From a checkpoint of a small transformer trained on Wikipedia: RMSNorm before each block, untied embeddings.
Each number is 128 + 24 x the weight over the matrix's rms, rounded and kept within 0 to 255. Layers, rows and columns count from 0.

# layer 2 attention key, 256x256, rms 0.084, rows 75-78, columns 0-255
[[124 105 101 106 119 124 111 174 120 113 157 139 125 168 119 155 108 109 126 100 130 148 126 158 143 129 107 166 114 169 177 182 114 119 128 138 151 152 133 143  91 135 141  99 158 138 147 120 122 110 149 138  98 120 136 118 132 113  97 155 142 159 108 156 131 174 140 137 153 158 123  86  87 125 156 129 108 121 137 139 166 109 176 161 139 171 132 123 133  98 133 106 144  87 151 120 173 137 106 134 104 122 118 120 129 104 118  57 140 124 152 111 126 160 170 115  93 129  96 119 105 132 113 134 111 150 128 155 123 130 147 166 119 122 126 101 138 166 144 133 106 122  96 160 121 122 103 163 112 131  96 141 137 143 156 106 103 144 165 111 153 148 109 115  83 116 150 103 147  89 134  96 167 128 170 147 133  97  74 122 144 143 119 108 133 130 115  94 113 154  98 106 134 157 133 133  96 159 141 134 126 130 123 133 108 128 119 122  85 131 163 115 127 149  96 111 112 139 127 109 129 186 118 184  72 132 131 149 130 144 110 116 145 155 117 202 102 139 122 149 113 120 130 136 132  90 170 105 111 163 140 137 139 160 145 134]
 [129  89 151 123 119 182 102 101 136 128 117 173  97 145 100 102 140 130 173 141 126  70  99 146  97 136 112 133 111 173 118 137 105 144 140 148 132 125 135 117 146  94 108  96 140 141 142 130 132 127 135  85 125 105 175 138 104 154 111 121 133  80  89  87 154 143 137 143  65 124  93 138 108 148 142 114 165 121 105 160 151 144  93 171 138 121 147 123 112 141 123  82 136 145  85 146 137 126 171  79 134 135 115 134 130  92 127 146 127 144  99 113 103 121 126  82 103 112 104 148 101 150 131 121 152 104 137 128 149 142 154 136 129 147 115 130  96 118 133 124 149 119 144 145 167 136 186 127 147  82 137 120 126 103 143 114  66 108 108 143 154 143 162 128 155  72 135 147 122 118 141 137 182 113 165 139 110 145 179 156 170 130 176 149 139 117 179 145 147 159 119 113 126 117 110  99 152 137 167 124 173 117 151 126 165 153 122 148 117 149 132 167 127 109 148 134 126 117 161 137  83 132 130 123 151 107 109 146  82 104 118  91 145 154 133 139 115  94 119 149 118 122 126 134 192 105 124 104 109 125 118 109 122 123 199 161]
 [ 82 116 143 137 139 113 136  97 154 119 139 115 173 129 169 118 161 109  74 112 129 121 117 123 101 143  80 121 120  99 137  84  99 153 154 106 141 123 121 132 148 105 111 115 123 141 119  97 114 141 121 140 175 140  96 128 106 127 107 159 124 154 109  79 145 125 111 149 116 167 165 106 142 107 142 107 122 164  62 133 118 138 148 149 132 138 110 177 119 145 120 109 185 129  95 105  71 151 123 111 116  82 107 101 145 117 125 140  84 126 117 136 122 118 109 105 131 153 143 159 146 111 145 132 134 143 169 135 135 101 120  76 117 148 107 102 136 157 109 113 100 137 143 118 156 136  92 125  68 122 136 134  66 104 165 151 126  83 112 131 111 134 168  71 124 170 137 155 180 105 167  99 169 117 164 156 140 124 125 148 144 157 132 128 134 101 190 139 125 122 167  94 104 155 169  91 165 144 165 122 129 132 122 119 118 122 149 141 138 111 132 128 123 134 121 122 126 101 111 102 168 135 112 106 142  89 136 153 109  98 112 121 130 120  92 135 156 152  86 128 119 100 157 121 137 110 149  84 111 157 133 139 105 137 142 157]
 [ 87 110 129 111 156 124  99 143 104 110 141 168 153 173 108 134  93 105 105 132 101 121 116  93 182 105 158  97 118 113 194 109 153 103 152 124 151 120 180 122 138 155 160 146 144  97 131 100 131 165 206 134 139 158 144 144 157 133 156 129 135 100 167  83 136 136 126 209 164  96 119 156 110 113 132 158 161 108 130 119  72 110 130 132 156 157 157 153 117 143 134 127 144 158 111 125 124 122 175 118 129 163 124 110 150 136 120 151 116 104 113 141 178 171 113 126 119 133 162 146 115 193 133 170 102  75 131 135 135 126 109 118 155  97 155 139 110 175  96 131 124  89 151 106 140 140 112 125 147 107 103 142 146  75  91 153 113 111 123 136 113 150 166 119  76 150 109 139 156 145 126 118 158 141 122 131 132 128 135 168 128 103 178 108 138 121 108 149 147 153 149 162 132 100 153 115  83 108 129 127 163  91 138 142  87 107 117  99 109 100 132 131  64  82 192 126 162 125 150 108 145 124 147 137 135 164 116  88  82  90 146  90 122 113  74 109  82 127 133 105 180  97 123 120 105 165 143 127 100 154  90 133 150 125 140  98]]
# layer 2 attention query, 512x256, rms 0.0794, rows 140-143,204-207, columns 0-255
[[178 106 112 157 143  94 126 140 141 128 121 172 143 129 143 157 158 137 155 122 176  97 122 129 166 138 110 141 151 155 151 154 153  88 120 115 151 134 112 109 136 121 131 162 157 147 179 106 144 101  82 137 136 133  98 174 173 107 121 121  81 109 191 152 143 151  97 126 137 113 125 134 127  87 136 111 139 154 166  91 128 168  82 124 115 155 107 136 140 125 104 147  89 128 125 123 134 123 107  75 118  92 177 127 165 161  84 135 134 113 121 148 115 142 143 137 119 142 121 150 132  88 118 127  97  97 115 109 140 116 120 137 120 120 141 116 131 148 128 122 123 151 131 115 110 140 116  93 129 130  97 116 148 141 115 100 128 103 108 151 119 147 143 105 109 113 106 147 148 121 119  97 121 128 134 145  99 118 125 148  85 134 146 166 131 114 144 148 138 124 128 122 114 178 139 148 119 141  90 148 133 107 148 162 104 134 104 135 147 119 119  99  84 102 114 118 145 137 143 134 135 167 159 133 123 125 142 122 131 101 170 129 111 187 149 114 129 135 105 102 119 144 138 106 149 134 163 140 130 102 136 184 110 132 101 137]
 [171 153 159  90 137 167 132 191 127 136  89 123  97 137 133 112  97 160 152 144  83 131 144 165 127  88 119  93 111  93  78 129 134  85 152 105 146 114 115 102 159 106 158 108 106 145 155 131 113 146 138 102 140 135 148 124 160  76 125  89 127 107 143 115  76 143 171 115 115 129 166 169 127 152 114 192 141 129 152  96  88 191 125 146 116 111 113 109 148 130  82 135 142 156 178 138 135 131 146 194 105 120 147 109 153 125 127 120 142 122 121 123 107 107 153 171 142 110 154 107 124 121 112 141 147 183  87 144  85 139 131 113  68 101 135 138 135 125 145 178 149 132 143 102 121 145  94  94 129 128 103  70  92 145 125 159 149  93 145 119 168 131  95 155  97 147 143 109 104 116 126 123 117 140 101 151 127 151  92 129 127 134  91 117  87 130 104 148 109 166  85 128 130  96 131 145  94 175  98 124 112  98 167  73 101 124  91 132 134 125 194 116 148 116 175 151 129 120 103 115 104 122 119 137 143 119 125 124 164 147 172 133 101  80 122  90 132 120 120 164 136 125 141 130 127 145 115 142  50  89 141 122 100 128 138 165]
 [146 145 141  92 138 144 105 152 117  80  51 138 151  88 130 159 129 150 127  94 117 130 148 120  58 118 117 134 149 130  61 128 144 113 210 118 166 144 119  69 110 120 163 115 126 190 145 131 158 138 149  91  96  98 141 155 153 152 120 114 184 107 142 127 153 154  96  91 117 117 154 166 136  94  91 153 108 132 116 164 189 154  88  96 145 128 129 116  71 156 138 139 101  98  94 115 142 130 107  82  87 128 141 145  99 125 136 131 159 148 154 148 140 134  86 121  87 156 144 130 130  98 124 108 145 137 154 123 143 100 186 156 134 131 115 166 118 154 135 163 126 101  81 149 162 144 104  91 134 140 189 157 118 138 145 122 180 155 171 149 155 103 157 132 141 188 135 174 122 156  92 174  77 108 149 116  86 110 130 137 186 131 123 123 120 131 112 107 119  56 133 102 181 109 128 117 133 138 112 146 129 135 113 128 128 109 150 135 110 145 159 122 113 109 143  78  78 119 154 165  93 123 130 109  81 138 118 130 177  98  96 112 152 113 105 162 140 140  98 147 131 157 103 117 128 143 115 147  80  85 134 122  79 105 138  95]
 [118 172 149  86  87 145 173 138 140 144 114 155 111 141  88 114 130 213 123  90  88 124  90 151 140 123  80 110 140 127 105 136 122 119 121 116 111 125 176 178 114 117 140 157  96 137 122 164 116 157 100 154 163  90 127  80 146 135  92  77  97 143 126 116 132 147 158 116 147 156 160 125 130  92 139 122 128 128 144 132 110 132 128 134 137 115 111 115 131 154 111  87 106 112 134 122 144 121 144 163  88 143 171 132 106 153 136 159 143 108  96 116  94 136 143 122 102 106 151 145 119 151  87 102 134 133  87  92 118 137 154 138 129  77 111 115 107 123 130 120 133 149 154 141 110 114 125 186 151 118 143 139 122 104 157 137 108 144 143 133 148 172 136 176 114 143  79 122 181 148 114 123 146 144 136 144 139 130 109 152 144 134  78 131 145 120 107 146 131 128  99 125 119 112  84 102 142 116 121 113 153  88 160 160 101 130 130 136 174  80 101 100 139 146 131  74 107 165 154 118 124 150 104 119 129 103 152 148 133 118  92 132 168 106 121 108  93 119 111  73 160 104 119 104 122 116 112  90 114 112 131 152 152 135  66 135]
 [161 134 144  98 172 101 114  95 152 136  93 144 115 114  86 118 121 158  79 141 112 100 124 208 135 104 161 153 114 137 164 134 112 163 145 129 120 127 112 122 141 121 105 138 165 125 115 155 102 144 104 164 116 143 125 112  98 133 131 104 151 114 169 151 143 140 102 100 162 118 110 142 119 107 142 115 124 108  95 138 116 119 167 108  93 113 132 133 144 123  84 103 144  80 111 117 154 189 120 103 102 105 162 130 158 109 160 148 103 168 159 145 119 130 104 141 104 130 153 131 146 118 181 122 172 130 110 115 110 153 131 136 142 109 114 118 107 132 129 156 139 170 133 180  75 162 125 100 123 166 109  88 123  87 122 160  99 109 114 161 121 107 146 146 106 108 161 119 122 102 141 127 144 105 121 108 171 125  54 119 110 147 122 147 115 114 123 131 126 171  94 103 109 151  92 127 140 125 101 138 127 148 185 124 114 103 142 174 126 103 101 126 115 128  92 114 120  86 160 104 117 130 164 162 134 140 129  98 110 134  82 106 113 175 154 127 170 131 128  96 117 110 142 121 150 160 115 115 152 121 144 144 117 140 101 132]
 [120 126 106 118 122 113  97 110 139  87  91  88 108 140 155 118 153 165 144 125 133 152 117 142 132 135 182  97 102 136 143 186 120 105 101 140 128 129  91 113 192  94  99 117 135 112 119  90 160 155 152 146 149 132 123 155 111 115 141 160 121 112 126 124 123 107 179 102 156 105 137 185 157 102 160 118 149 177 150  79 109 128 123 156 119 160 109  78 169 158 140 136 114  85 117 134  96  84 127 121 110 160 100 150 141 184 126 107 158 131 198 144 143 138 144 109 118  92 143 134 110 123 123 139 139 194 116 103 121 127 156 120 117  83 103  99 152 137 167 102 119 196 171 130  95 183  79 109 190 118 127 122 110 153 161 117 121  98 123 127 105 145 114 133  82 100 105 154 141 112 117 122 110 118 119 124 111 142 103 137 140 100 127 131 152 132 121  55 106 125  98 133 142 146 144 192 116 166 103 141 154 134 123 109 139 150 140 135  87  92 126 127 134  98 101 146 158 114 135 116  83 140 115  92 111 145 129 103 124 103 109 185 162 130 133  79 118 118 152 107 103 152 147 120 119 150 112 117  58 105  94 124 110 116 143  67]
 [115 109 172 114 146 123 163 146 135 120 127 111 159 157 153 144 137 107 138 143 136 160 118 102  88 151 171 153  85 156 108 114 142 132 141 156 134 102 150 137 129  97 146 111 166 151 147 132 135 164  84  87 135 143 137 137 102 126 154 130 108 119 141 121  99 109 138  96 108 117 160 141 113  95 128 157 151 109 153 161 147 149 117 146  88 121 101 101 145  95 123 121 127 117 142 148 116 125 102 105 104  91 111 153 101 135 162 149 126 102 164 118 123 136 108 103 105 129 129 100 114 176 112 113 188 115 128 144 112 117 126 162  98 114 130  78  96 148  77 133 131 107 100  99 116 138 167 131 139 152 140  86 130  62 109 104  82 151 109  95 122 109 166 119 131 129 113 147 130  78 127 176 155  95 111 121 106 147 124 125 107 137 136 126 133 167  75 163 149 136 148 104 116 127 129 136 149  96 116 138 133 125 145 166 136 138 140 124 154 109 154 139 100 151 118 126 138 117 143 139 118 114 124 120 111 182 142 136 168 153 154 124 100 154 148 142 172 105 113 119 142  64 161 108 117  89 121 172  95 130 149 124 122  69 120 108]
 [171  97 165 146 132 153 113  94 132  95 144 115 118  74 128 135 102 159 135 130 147 121  75 133 146 124 113 138  78 115 151 106 132 115  91 123 121  92 137  87 150  71  95 145 140 171 154 112 112 156 120 176 126 125 101 122 153 118 123  74 127 150  96 144 150 119  91 141 136  98 118 146 162 149 143 176 111 171  99 175 137 114 156 128 110 150  81 146  97 116 120  99 110 101 141 145 128 164 117 138 122 135 141  96 168 145 107 146 167 160 138 124 116 111 180 121 123 130 182 156 169 149 127 120 128 152  86 110 144 137 133 174  74 128 114 135  98 153 171 124 121 199 138 147 146 134 116 144 113 114 129 111 132 105 132 170 150 119  74 129 115 150 129 109 152 124 132  96 128 131 128 155 104 151 157 178 159 123 114 108 127 175 110 162 116 124 139 124 121 134 111 126 122 135 111 128  89  90 128 114 121 148 155 147 114 169 142 129 126 113 137 134 129 162 122 147 101 131 113 110 182 116 113 160 167 119 121 118 156 107 141 120 150 171 140 190  96 102 183 124 135 132 140 119 144 161  95 115 179 136 130  94 145 139 133  95]]